From a checkpoint of a small transformer trained on Wikipedia: 143M tokens.
Each number is 128 + 32 x the weight over its row's rms, rounded and kept within 0 to 255. Layers, rows and columns count from 0. Numbers have three digits each. The size before them is the row's rms in percent of the matrix's.

# layer 4 attention value, 96x96, rms 0.274, rows 4-31, columns 0-95
097:106101113123139138188125161147103088165079137097164117176104154093127150136145142121129115137113123115134180138095147034080095140136115102121105155151136103147151076128095129119145131102166124109133100097105090190132134214146200097131185116065102166149067146073126165055150112099126079128
128:098180162127116106110149092131100116128117127112167107158143107154136167120096112143155118113153141048128156166106135128125177123167175130165118092116131121155243173057183128082161077139125110154100159101112123100127126121163079123137109096079143156053123129117098138148189144124072084181
125:162128137123135084123114201157108128183117148137158167107125135173070108078122148093157128075107158104149170087179084165172099133166095135138121092134126146108216148080100112123113099165127094125145041130155149155129109129142143157143091097086101076127156134056180142146189103104134154124
119:126150071055182078174147179110179141123142080115166158131142119123089184155143101139164120131044098116092110164155119181144071121119143136121155114148133134181091177096180099100088098163064121086147106096152100144132134138150122106120106091140158108155148096136141168166163126122079193131
104:147098090154166095154120157117111166055110144000115122115126127167134132153083158145178103073109111121148118148159129129163128099129116095121134179149085162072153117127097127115117135130138153138136110150120144110189114160096208165161059111123151151122084102131169152089130129077177149101
137:117123140149152184178147155137145109079095123139109156166102214093165122127153137125151081097143164104092171114129134153131122153150103090096128107112075137153109136092151084130218118077123156099098148202161058119129107099156139128162096089122094184135134114130110187066100128082170151100
104:127123071141160113131118131104101135201166105149095103143130175123121091124108141095159125183141152150176125151095165100136075183075145120131106231102157142104116099068166138097091163140093088105096132137119113176142141174109185078079124099109145120099146177114146112103058178164140120130
119:166144100149103146145124142107137133174118089144129119124170220094128095028139126118145132099197074184146143140171108154108082131130084125066132187127133132064141088126091142058112104088156096166135107120124172166169138100112135153171175160143144165099096114109120102102106124103118092140
131:108136087134140093087145158096121073183070126166139113119157133131163139131118079098100170105073197188076120150140127103135153104103132163121125140094074088184091084164161167159128158118134114149121134140184178144161063127106144111138129186144158125065137140141066101102067137099104156155
098:115084128083114106160186120077127144169108127111132138118172113151101119171105107122120140160070141186114114111045098110078123075131123134087165179107121133121088095151141183142095151184141107107150159122142155140147154193158105107112086086190160171173125070140083123102057166102143136149
128:165110149135092176095106160122081110163084149143123110141100122103145084076089131170080191139145128040154136107126121121098196187110151143190097153146142152069140094158133115163060144112124107179073180114142152114134084147163127139163103095128096131151112162138185090102130138161125121182
109:186138108114175083091156152106164102158130121190119134149145123139153159199125068135103107157120155099101060147156114131122112156112091149120185121122082146180132146116200080111084079184083071112144112134188162117085107124129068119099152113143210093091149117116102140130143123133094136121
113:170108088137145142101142112079152112168153133125094074116120119151142121110151124099132134141106085200131112076081152148068171169086182149144091200151102165116116114148138128123064163191092125094115125117117121112163179177184156076107112067160120151150113061130131121167108143150129127196
109:122101154136126158082124152154116134167136170122129112115138149060139111082148089100135183136140093119131114140145102157139094175169096147160159057107063159164174153146096045147160128078190087152116159155149094141137100099109142195133134113131104099120075130101180129141192128113156051143
099:102135082141089141118156121057130103141076115142114165134095121080135131084113170136112212083142155103114113099111125148071168145146197163121131181149137151133147043147100207089110153133122092101102116177092163108202148162159160115169119124098147141127119134109137130153121111083145066159
094:160130196138110076174133107171073144135155118086144142149142135108112146143110097137106109125151144116133168117123095059158077106146141123071125114153192116172142084151085102108082070084162083139105148081117123127198090064062131178149149151160119082156157161101126143122085096098138176129
093:152106142071050189138187140100144074131137108100138146095139071139143137073127178117166120113153202149142192127104144106085176128115139089091123129162118122107091104142092166212109125087110116120118156106142114085111163120146074106129169131118144164116122135163103172136109154139193060148
122:116157178130122149157179087131120134144163108109094135120097210097168124104143173137084170120138089128100120162088129151127171192100155105129114187047126179153045137123116175072133128124089132143130110137117158095116137144159124084107172147139164186149084108102177078133110128155069138148
120:128141197095103170145129136101094147056130150117113138127096098102166077080130140154079143158183113098129133110175138130105137130117171092117141086187168166112062192168097114144097155112127079167159154107144094099063137079119094119099149066129138159166099134115165122186147116187136162131
102:154141121146071101142187094050076124140172096177098178129109167196145082053147124166157081130118143106114185103161103093106123145154165114102114124131119156162128114113130142102157137133159144089110119146111159116081135094149070082091160126111129133107128182156142052160067141172109097123
104:138133166161167124091108108099091117147100157170140111110136119120190129135088120101125070117135198092122119111127126187151097138097117119184114169105071103122133097068143093139155176131119168072106096128152122105119097081147125119203061066159148100060146131132200173123113117189123122121
091:193183099148161113157178166144134152076143061142097128095121190147114156126166123110155078159099068155142134096165088093168090177125137096159129187122182121137136114144112148042106082160141125161118117191159122173105145152122091121131124154141105154166125133100127132160094110062129099087
119:170151168118143128107160140099134150137165097177090149142139164143156067058148132105103048069158109104158210106143137161114071122136085102147112162137116169088076102126069099112133091138116181144130110172197137136077133094132114143104124132127097107179107108129168117112161110110200124107
111:125117124143142131089120161043089139066167129144091100081142120116166104151084138164123120142139110075154149140131101209168088129156144121135116181183088153132116093104146145109119113110085185109123115182186099064148115080145174113133095066140145158096085139141206117114091154144105129134
105:154120124172127130132111122103075165141172124114091098116137143092162101118141171069141070086116041148197146162181139165129098167149144102113129179176127079065176124116102149122155151120176096125119140150113152122163104102082145118163122108091087114129095147158170071158071147069162125092
116:114146127091131143127091146126188144142100135092113103146111158103117164182206071142124100101133126170146052156132134105153132169114126180109126123074115130113066146146126148040116110122139134191161137141108126175106105188141144112108191198136141174093094111078061091130143129085116108122
108:101085167116140098149139115111146122117116171138196079105133094095126161085092126142121095098139082188189141102147109115152118108134137175120155119180095115120120094217097175169111111102149130107146133156123174135100095089050135114184143133119152098147165190139098035125152124122188113130
114:136118148138119070102163121154091146115124172142214150110148121092099145091118136082119099089154185153116190102118110094135126100091126107161144158160142144114125090147091094194076120153119133149138037115130201150082107131140160136145114100165109142191141182115147059103121139125177184105
# layer 4 attention output (transposed), 96x96, rms 0.291, rows 4-31, columns 0-95
103:152089158158147136138156171143046094131129095134146140224153173119106116145155045158092179160120112097136179147144151088160178118092133110120102119162134075092122099106143096152162183110169136100163139120170154132189165113136147078160155111121127131167121124074114121089175149091148130080
128:167142114139177102078159081140134148100172111136190112079146176103090128151136075117126147152121140124145103180133153128128206162146164176118104117170156108090184144191122123098225135152150149120141108145131130122154071184129065184126162134082092158076125120143131125148101113107117087154
121:099131134090079102087069139121136125153178099121163172130096114171150118121131048142121160133118183127095101174111118153146147166109144123160085118121145100108147140156166171166089064131140104077138090124182164209128114176160140145130088101114118102139105067078152093118188077136169151168
113:111144099084127114191144086144187128127106093091138160100151107091119137144124091159152110118184137170116172144128180147139116132161106130129087161158146123139139131185205133194065123136167136090102157118102112233121117158159040097135187116108139090118154081098146114168148148125116129123
099:081110123089118172126158175146110091118093081059093132138143147086145129129116109126123095123118133102112179114158139142126165137088119171172159154119098177050160126121069159147074067179169162105103086138168171181129131082152186088127098135119145126116131099154173170089129143106188141178
135:130165127124150169129142131168133171045130164093162164156177186145074112134106099154145052105128129120131145072197104159195192157112122139093072117148139101141131083120128121120194143135140117091104130102195121077116164094153169109145106147181151097155156120124100174115129107095137115097
106:152147111137168101081165124114067119170107156174130100225076176082092129122114197145114150151141141150137158134154112137146104117110129161155136115073151104152155124159134124162128155143111152115199156128128123137197117106144144047140154093119166153160152091103170115138186210156101140158
117:163138138158117122075139199125127137165169108188097110177102155129110142101101140115131093093146133138118146137149113164115091100118084116106152135142121090137120104145171094129157118125116110136124102130080139223157177081134171162147085164132146210232067144123103145133146120120174101197
115:128155136160128098170127185134148095144052144199149103114161112113100148150138139147111093119060106202069039145152092102091081141111151167123159096084092137155128162136139184169158184146157110101072115087113110124136091110098136176141074148153173129162136146104124137106143154122131105159
085:059079174162135139140148139144152101194094134154130122074067141071127122112092139115133141150114100178089182110122078139147113102160117164159090155049085114089072144127081124174114170147109120155115160169099116096117102130161118101104149081130178160110176075120112164099063122098108128124
122:131102166107162143070100192115064118138141127137175161158103075129097135174171146148128168148119142101108112137145067126081134167125178141113215094119180152141118146126135160108157112144112131186112171135188173092144113129142114106154109159158173144109052077137122071140068141172161127137
113:123154088126116090152119055156145168151162129093161143104126102125121139128080130169104093156137104161091062153109142112061065109126097184099160147104118140144137114111169148138089159137131099104116162098084097165131083122145021177096097107073171112105112102098126152160115072132090080107
109:111096147174165095119162202139118078183128119156113163148126122084122150076124143091100134128165129155063128091082121147072096121141150128136122129146149145076116160176115126133146132119076144124151197132138154089153120107152112041135165099109159166130141040069136118174104172125062114107
108:109090183149141129114088156169126189123161170133150142070177128217144192175113137144120133144159140121126103139151184141077148162080082133169127160181121143141096125120120064155212110091114100163116139103201160150115114114150142159161105139159088100170091152112125102124169116153124106141
098:159130150140135155101188210098082083101111059191096149141066113097110110130123132114143091173134119173070109123056067129078171104119159164175157106128116093105102160128142115148162148124133100097125092160149122067162148151152138114115101146114157183144072153062131123127147126109141092122
086:153150158029115130118109109082112149144140146120166079125171130108129134184121124121128152086103133137137127141147139118121116106122155118163127120108137154191131089138097086096092128140117059124120067169155108181126185156063084164160108110125098162161148148166111159070084107107128190227
091:139113146122219111156157125121101121195150102171104146067129110123148098081170142169126138114135123144100146073115078114153157113118148139133124108142102101133088096144091136132159158096095118164140142096144153001139203141137162178158132158075133136095146136160079183129141146129182095132
115:171153143157134185130154194130112137096113113140134135100127160091103134112085139075119071118155120106109176128092092161092047106160114150123137075192142137189081108136119119076204159138101099117158179136076130147148160161098149065124148129147110118095122130105149026135127157124140125139
115:125088146124167105136132100128113167086111149090109128065103134118140138097140119095166146081193154087145202107147137126081082134149180096083149082178172130199097115127121108098050094095125095215170151116167117106117140164109115138107131154150132111061103129169116130153081105144131090116
103:167190119157083078119162076062119182106094094189129138125101184134097101121149143110140092096134160107103142123118101177093074088109121107168143070141116102174148095159159149098165116125095094136162118119094171062142130215114165157136165126111165105162172132136094144157143102127094108159
096:140191160152150154111095083183140144137089155142203112176153137126151127134138143094079046119139168132109094090138083134133095193147177153117120157082073129115164125159158180091170110099155132108122117110173155138088088152184115107137112102147157130108118088170226154124126130151138103123
087:151146158103132116078151127150142140089137112086067176171159135168126173123133108171142123158113101146138116133137091203139122141094084103177122150139190131179166143162173134145090147108125144104217148170086170227111137114114154108143160133083171139183121139130132144133138118103121142211
111:126113168142106077126075115105146198079159093078151163171126133176169105111127128181174117095148152120074156112108104168147059161101089092133148130120134097149081131150197105057143083108124129157135129107143141110140187089141188085131137108177141088160120088151126132149184097120139097168
113:127140107133113130066122130124102157059104138109144157118092094091062159123129152121115041092128110088104173078128088165079066128114121156103168130144060125087119078132138152095107071126176138132128082117191109138143110098106134073105169134102155104075111071152187128141102113129097094145
104:146117127142111120082114147085102118075113121176080148194123163098139191129148158123098118067141159120175137103159108207130154118060102156192152093121118117101140137123120110082100129145084139127163074092191177212138125095142148146111151127139122143176123142180131150137149136088112146200
110:161088130148113118133130098139171105143106093107062084138129133143074129123095133137087119130129101147121084166123182142102105116139067128065142129120154132133098159086089126155134144128127171161164129094027090228154139083136151114137120165135142137151106204062086097127104088092110136080
097:132137185164106070137128144108160124139120131153127111137100138112131138118140156100149163118078133164101094079114124104132098148122105155135229135145147092087148124113107146105059097084127144174134097156124209153118149082127089162142124133135080112146134255156103175091125107120165089177
112:069159181132098087120116117128165161131130096156192132137092126091153115130164093101146190095050187091101139130170099122121048162105165089176180130138149094125128162123130147147123146070154143125116112145133173071091177136150107099155112091167098119107125102134143116084136125137163167206
# layer 4 attention query, 96x96, rms 0.19, rows 32-37, columns 0-95
071:152181135173127115149171078186166149177159152174090116095161147080132140147150125076141172132112081094139171171136139148096105134096155107161103149135128114180165124207124111198122157061133139095107125090080156041137107104153171177121117080083108136137138172116130139141134108112128142093
080:087144112147161125112118092084123107172112129156120151138098077103147150081086133101114172148147156128132117094142147104123132154108173155154102128090195173132108161152087112156162114162126060124137118142151107132121044144166117126085000137107141158119107150100145121142098078178124095165
098:103099133071138172115094158129110178130138107055141070108079066159166147112113147126159163159154123152130078169126142075114149120169122156126174110117112132138053137127137156166098090222146131124148124123146143188121145122156060177128119156130135184051122102142143119132122169180122139159
058:155157132091096138102122136182108144099153157089141129145184192167084072147114114154155143131069069097097107128137143094143124182081090144167151111118122055161139118119180142157094151135059154097120121119160122131112143106102139141169183114137103126120157177197146100159189170056106136117
083:142107159130080094159131195094140106127101128119101172116132114172134117144138072129102132124084110126103121109105103178138169073159087124062156148129059156127115175124120168086074168124098123114093135138079108131157140156053092137159161103128196140159099108102066117155091087048116138088
078:168159170156079122128159127143119134093138111164089150072152132156151159095155089118185099161149196114153124112147070174158150127142110104126100101161119144088150100117094165116125151058207170132108059108118107089145091158161118083136166111112089120174101151050101135173094126107110083122
# layer 4 attention key, 96x96, rms 0.208, rows 32-37, columns 0-95
069:137144133115114065093082179164141077095147117128111135087044058095184162146106117132120145135098095144113135093147134111132091101193145219112121123147118162158065097108090119084101158126132112111112112163105165138108142170183126096123057155087158135161124119143073117134133136110118066102
076:087109153122131107179163112139080128117087156094111116104110171135180145130158161161119131102130086088155110156141140086080107120118120083149121139096149179086129152125177169214117083171125148048151140176157113169091140124106137163128199137140120134107082092083121126145077141057132144195
076:134094090139149084093174126069126091133113080099092127169106143140152113129128181141144074110140120123161148117093091142114145207155118050116052117136106075076224133134120142125141120157124104142097151103145123113082142098105134077051159159115145089103154130166110124090177125170144162119
068:126076138178108116141105157100146155160156127088102111122118090124198094174123121099136122100154096216101161081118114124153152113141122205109108154113142146164090116150117152151070111147130096173169177160136121062160192101118171105117041142098100085132109125104154138158135152179176135152
097:164151141185161135145103144159174150119143094154147128141056121131167089126120139093160118101155125135152194138148116174140093186059165143148120109158098130160169104105118082107140232105151108131149151145118156044133133110115177092075124132063123156164115129132132175077138120133134133065
065:133103142105091085160121171078150119164126101084158167114129141088181160167153120231103151170119121142139129141167157173088098078142118149126138162107098166148037131168122136082095115131136119115104124085098095138170140160095126152109085144049176133149079180111151155107138144120171160130